Weights of a small transformer language model: 5 heads of 32, a variant of SOAP for these matrices.
Each number is 128 + 32 x the weight over its row's rms, rounded and kept within 0 to 255. Layers, rows and columns count from 0. The size above them is the row's rms in percent of the matrix's.

# layer 6 attention query, 160x160, rms 0.25, rows 52-61, columns 0-159
size [ 99 105  97  94 108 105  86  97 110  87]
[[ 99 142 113 106 145  82 138 130 162  73 138 141 141 109 133 141  72 103 165 146 189 130  93 154  79 119 124  97 126  45 151 195 179 158 102 137 127 135 114  99 191 131 152  66 121 133 141 119 142 108 177 181 198 114 160  70 124 151 109  46 140 126 146 120 125  80 115 165 157 112 172 101 106 133 106 131 114 124 114 131 119  86 136 117 103 132  69 149  88 120  59 158  74 142 133 178 134 134 169 170 134 118 109 111 193  95 107 192  78 122 147 152  85 129 186 154 168  76 161 132 110 106 156 163 124 180 149 153 154 162 198 145 159 103 183 112 128 140 178 145 156 128 148 136 120 103 112 108 121 122  91 167 107 134  95 142 147 164 170  97]
 [ 91 105 155 115 184 113 100 115 143  77 124 112 127  98 111  94 100 138 109 125 170 151  64 140  79 111 143  59 146 126 156  69 166 171 181 153 144  99  83 159 137 181  98  76 139  84 157 141 126 151 158  84 211  97 135  47 135 148  82 151 135 169 148 161 184 126 115 110 133 146  87 159 128 152 131 150 133 138 119  92 135 108 100 146 157 122  87 115  74 140 134  98 125 109 130 130  95 124 153 181 165 146 140 121 132 161 159 202  96 117  73 122 110 123 160 138 106  78  89 114  92  54 145 106 120 137 120 110 201  87 134  86 163  43 156 120 103 150 123  88 149 125 162 134 186 118 115 153  92 115 122 147 153 126 169 134 116 119 103  57]
 [117 143 123 149 113 121 110 158 216 139 108  96 114 216  90 138  39 178 126 127 155  82 121 143 123 114  73 102 160 102  94 157 145 180 187 116 165 124 118 149 139 102  94 117 146 107 112 156 155 140 200 118 164  45  71 130 128 136 117 120 125 142 105 147 104 163 128 112 118 187 118 104 156 160  88 154 110 162  92 166 137 124  90 121 116  90 155 106 104 129 140 115 165 123  94 124 126  99 119 186 120 143 168  79 154 141 161 146  83  92 125 159 193 142 178 110 163  89  74 154  82 101 106 142 208 121 117 120 130 139 110  86 175 119 136 138  90 166 114 122 198 133 127 148 164 128 164 124 182 132 101 167 137 135 139 134  89 142  74  71]
 [135 100  86 113 125 102 125 157 146  79 181 105 132 162 152 167 174 184 140 153 152  92 124 164  82  74 141 146 148  89 128 222 127  80 104  92  98 133 140 150 166 145 142 175 209 204 117 110 160 110 159 138 134 170 126 106 135 127 139 111 168  84 113  55 120 145 162 140 113 116  84 117 100 117 145 124  90 107 106 103  94 150 175 131 136 158 111 122  77 184 143 106 117 118 131 166 141 126 145 186 188 172 150 126 107 156 119 142  53 121 124 150  91  99 199 122 168  99  97  97 132  88 132 124 146 140 134 107 102 179 110 112 136 136 148 137 149  97  93 182 142 173 145 161 142 134 139  81 148 137 118 146 171 179 184 193 153 107 180  85]
 [108 129  95 208 153 204  92 115 193 171 105 115 126 120 118 155  52 172 117 166  95  70 158 177  80 139 156 149 100  78 152 131  73 130 167 121 147 142  93 136 164 142  89 169 133 109 115 133 183 104 130 163 242 100 100 124  86 121 172 140 151 125 147 164 103 166  54 119 140 134 115 131 170 157 102 154  81 128 124 120  90 101 172  90 106 113 151  83  86 105  97 111 103 103 109  90 147 101  86 119 137 153 166 133 161  89 104 205 174 136 127 138 132 116 126 138 148 133 120 148  91 114 116 137 154 113 137 116 127  67 149 153 136 103 148 155 108 168 113 170 106 143 163 100 149 128 182 146 148 151  97 159 135 157 171 203 135 122 133 116]
 [151 123 122  87 138 161 138 102 180 105 131 128 167 133 126 115  92 111 144  88 197 135 112 172 127 133 105  88 142  98 104 147 191 152 147 127 168 189 149 128 149 122 127  84 136 127  80 110  88  85 162 181 162 114 148  12 118 161 182 116 161 171 138 142 123 137  83 138 114 120  74 120 105 128 143 123 101 143 120  72 173 130  79 136 136  78  88 132 118 110 110 118  91 120 142 137 126 172 102 116 128 117 131  90 128 157 127 173  66 144 113 158 129 126 181 166 133 117  73 122 115  88 110 176 160 123  75 111 156 142 157 133  91 107 113  96 121 184 207 130 170  99 167 127 213 108 127  92  79 161 105 146  85  97 138 189 135 135 158  60]
 [ 97 141 164  68 145 105 152  96 114 110  79 163 102  87 106 126 170 195 133 133 163  57 133 150 144 125 147 137 102 121  82 164 119 139 118 106 129  98 135 105 112 109  78 157 161 208 148 127 147 184 100 135 184 136 116  98 213 172 102 120 111  90 122 106 133 109  71 134 109 165 125 101 142  94  94 117  70 171 134 165 101 155 137 117 174 127 137 127  76 143 165 105 171 152 112 116 106  98 109 134  94 101 179  74 138  56 175 137 107  72 110 148 150 126 196 140 147 143 106 152 104 110 134 132 225 119 111 175  91 127 123 152 151 135  95 120 104 108 135 118 109 133  82 145 131  51  98  81  96 130 155 122 163  94 156 160 169  83 134 164]
 [ 91  85 150 125 132 133 179 136  95 128 125 115  98 118 151  97 163 163 155 176  73 173 160 109  71 152 130 222  84 130 162 157 116 142  99 119 124  80 146 100 120 115  87 128 174 103 112 129  59 116 105  88 164 122 152 159 160 121 121 147 132 142 117 111 123 103  99 176 125 111 174 191 183 112 105 169  95  98 168 131 145 151 118 125 119 156 153 103 189 138 201 126 161 161 159 158 112 150 121 163 107 174 116 105  97  84 151  73 135 120 136 149 124 114 148  68  84 153 110 173 142 173 173 143  95 160 114  43 123 131  78 154 134 145 111 181  74 113  97 133 111 106 109 100  69 136  86 156 133 128 151 115 140 138 157  51 137  82  99 184]
 [137 150 177 134 141  93 217 120 124  90 138 106 187 145  83 114 140 166 122 132 192 121  93 206 239 148 129 115 139 113 120 120 159 122 131 174 145 102 173 139 161  82 123 135 156 194 126 104 115 154  56 156 159 136 134 105 138 121  93 117 169 102 161 102 122 102 136 124 108  94 105 173  88  89 157 115 121 138 149 132 119 151 112  87 173  84 125 154 102 135 123 128 162 148 148 175 128 123 166 150 130 177  92 117 158 164 127 155 118 128 151 117 142 178 172 131  70 137  87 143 164 126 183 183 168 157 134 140 114 163 152  73 126 164 232  93 162 131 172 154 117 113 110 142 174 112 115 102 107 163 111 140 140 126 120 112 125 105 191 183]
 [183 199 163  97 149 151 146 114 103  85  99 138 135 143 109 118 154 110 147 118  77 117 133  92 114 194 164 158  83 168 170  68 153 186 115 162 134  82 135  79 135 172 124 127 152 116 149 113 109 133  77  31 147 144 104 110 125 145 124 114 134 111 189 138 138 137 123 132 141 123  94 118 128 222 134 112 116 164 103 141  84  86 120 147 170 175 103  57 201 135 111  88 145 115 120 135 130 100 148 118 119 118 137 140 106  82 143 163 206 130 129 110  90 137 143 140 189 130 124  82 124 194  90 125 162 173 108 112 117 122 189 110 153 140 131  79 125 144 162 121 101  93 127 105 107 154 180 112 121  40  74 103 141  84 156 126 128 155 116 124]]
# layer 6 attention key, 160x160, rms 0.248, rows 52-61, columns 0-159
size [ 89  75 113 103 139  96  75  91 111  81]
[[158 108 124 190 150  92 165 116 153 221 102 121 120 158 146 119 113  78  69 171  81  85 147 125 124 138 126 181 110 183 111 108 123  87 157 151 117 103 112 149 135 102 179 172  90 104 151  71 179 146 100  81  98 120  59 128 141 119 134 153 132 143 122 167 121 129 127 108 159 184 157 139 202 142 167 151 113 109 184 163 127  48 112  96 120 108 152 127 119 111 178 126 137 162 113 119 167 167  74 147  58 157 177 167 160 132 186  87 163 153 115 108 145 124  93  66 103 161  98 188  80 158 175 133 110 117 119 142  84  79 115 145  82 171 132 129 155 121 168 152 115 151 119 107 158 152 142 148 155 112 100 152 109 174 131  94 129 107 134 134]
 [124 142 108 168 124 134 131 111  72 153  94 190 137 149 131 145  71  64 128 112 113 156 147 139 111  90 174 120  81 151 163  56 129  93 163 172 202  76 120 111  76  62 140  74 152  89 105  98 140 180 149 168 146 115 111 128 110 120 103 118 122 145  96 152 139 125 172 168 141 164 136 141 128 191 135 124 224  77 128 158  92 119 115 104  94 172 116 123  72 108 162 126 120  69 130 210 164 135 150  79 105 121 143 120  98 171 182 105 140 120 135 124 111 157 117 143 121 201 129 143 171 117 124 124 106 135  68 125 142  96 121 158  81 153 193  79 140  93 102 133 190 111 133  97 103 144 116 159 128 137 105 182 138 120 129 115  94 108 119 159]
 [ 88 136 141 154 142 138 152 138 150 153 143  71 149 166 115 101 146 152  51 159 109  88 156 182 115  99 155 122 129 166  82 153 124  91 217 154 120  71  95 129 134 159 182 164 105  75 138 121 114 165  91  76  98  84 127 158 135 125 125 166 133 173 134 120  97 126 119  82 165 197 146 150 165 139 163 137 127 129 179 157 138  88 131 140 107 126 160 135 116 110 143  95 156 131 142 150 161 124  53 170 140 134 163 163 169 153 174  69 161 173  79  92 160 144  70  87  53 112  70 189 129 155 150 147 132  52 157 160 147  69 121 116 118 130 138 157 136 107 175 138 106 129 148 141 101 150 132 120 171  91 118 113 104 193 166 124 130 125 133 119]
 [ 96  88 105 202 149 147 131 179 132 206 124 112 187 104 131 132 145 155 104 158 131 104 149  70 114 139 136 185 130 153 105 134  80 129 161 129 137 143 138 104 120  98 209 130 133  72 169 143 100 100 112 125  58 116 113 159 170 160 123 143 136 134  97 153 115  65 222 110 173 175 139 152 193 160 127 132 101 148 162 122 142 133 137 116 133 170 198 179 159 101 123 166 177  94 119 122 149 137  84 121 135 116 115 167 170 177 136  84 137 148 136 118 145  66  93  95  93 133 138 175 101 180 150 127 119 117  99 154  96 125 121 136 122 124 133 128 161 106 197 112  45 143 108 102 151 122 138 123 133 139  58 135 138 161 131 101 102 191  90 160]
 [115 126 137 200 147 177 117 147 140 174 138  75 131 118 135 109 154 118  66 140  97 132 168 138 122 158 190 103 139 171  74 122 106  96 174 120  87 109  67 137 151 176 152 150 139  87 140 163 114  69  76 119 111 127 139 113 137 113 108 126 125 156 109 181 103 122 164 115 160 167 128 131 183 119 118 119 135 104 182 149 142 109 101 108 123 152 119 147 143 103  86 178 171 119 158 114  98  67  67 129 121 103  91 154 180 152 128  37 141 135  95 123 139 108  74  93  76 120  73 157 119 189 137  96 148 101 116 109 147  98  99 105 136 205 119 167 149 111 142  96  87 141 145 103 123 171 116 130 191 166  80 154 187 156 102 109 141 207 142 158]
 [161 175 138 126  86 109 111 175 122  92 100 173 102 124 135 153 101  75 158 125 157 158 144  68  79 122  87 187  97  83 178 132  73 145  13 125 110 124 145 135 129 118 126 125 144 140 119  89 143 169 102 129 122 122 169 144 108 156  98 168 102  60  82 176 134 102  81 168  65 107 139  74 124 161 125  79 122 144 148 146 115  68 114 139 116 114 147 110 104 138 154 133 126 172 184 168 184 228  99  92 164  99 132 140 137  60 144 141 106 142 110 173 112 118 147 118 162 136 162 111  73 118 124 145 155 154 113 155 104 154 150 115  97  94 174 149 148 105 115 143 118 124  84 102 152  96 149 118 142 104 109 108  87  90 156 121 133 103  55 160]
 [ 89 116 108 170 171 142  97 117 137 130 139  85  97 107 116 100  94 139 151 150 132 158  96 149  94  84  91  68 194 116 103 157 151 122 145 157 143 160  62 122 129 151 179 183 129 100 112 128 149 108 129 112 121 140 127 118 203 138 110 144 104 129 146 165 116 122 102  50 104 114  91 104 183 148 188 169  81 174 145 126 104 187 151 107 154  75 175 138 154 131 131 145 111 135 180 204  86 131 116 120  88 127 149 117 143 169 156 100 167 103 131  95 123 107 140 126 107 105 145 208 137 219 120 168  88 126 148 110 117 101  55 109  83 182 143 127 162 121  74 132 129 141 147 102 130 178  79  76 119 160 103 125 149 182 144 138  88 132  91 160]
 [128 110 114 196 124 173 126 159 142 155 145  80 128 125 135 142 145 102 141 176 105 131 150 168 161 109 212 169 171 125 131 174 116 117 119 145  66  94 121 168 143 150 198 134 143 160 115 129 155  65  84 137 131 124  93 106 116 107 158 123 144 148 117 152 106 128 113 136 147 190 123 113 164 143  83 151 143 140 155 131 127 136 139 125 130 127 123  97 125 112 121  97 121 155 162 162 138  84 122 144 131  46 145 198 141 173 179  58 137 135 180 111 181 203  87 191 116 118  58 145 113 177 145 157  81 101 132 109 155 113  45  77 100 143 101  59 106  90 122 125 142 148 116 121  54 148 119 115 131 162  88 134 156 173 174 126 173 154 118 136]
 [176 119 103  97 131 129 150  68 167 105 136 142 102 143 103 139 120 121 115  84 141 143 159  78 115 121 145 175 130 102 155 153 110 180  72  77 152  99 140 150  97 110  50 141 115 124  47 112 133 178 133 109 130  91  88 147 108 152 141 123  61 106 134 135 138 172  85 219 136 121  72  57 109  97 163 124 152  57 138 145 103 107 157 134 146 178 126 123 135 170 124 119  82 130 119 139 183 159 123 143 128 193 150  87 178  64 153 163 111 163 142 148  92 119 156 129 100 188 112 113  68  90 140 119 158 170 105  88 115 157 103 104 170  70 105 143 121 121 100 139 160 146  89  95 148  93  90 101 128 103 151  98  73 100 142 148 119  85 110  94]
 [158 179 113 196 154 105 165 175 107 159 138 187 122 123 121 132  89 125 140 137 156  87 118 145 147 175  75 115 165 169  99 122 136 112 135  71 166 149 102 153  88 106 118  92 174 145 156 167 141 116 113 185 116 166 121 120 158 107 134 197  81  83 135 175 162 138 190 167 125  76 193  93  96 117 160 117 165 140 108 106 101 157  69 121  93 189 113 105 185  84 105  99 131  99 153 126  94 149 114 129 104 107 109 141 183 131 147 125 106 137 101 177 159 160 119 125 136 192 147  77 153  81 141 100 130 163 162  91 114 149 135 150  96 155 133 171 136 146 175  92  90 165  59 122 161 128  74 147 143 130 118 122 185  69 138 156 166 173 122 106]]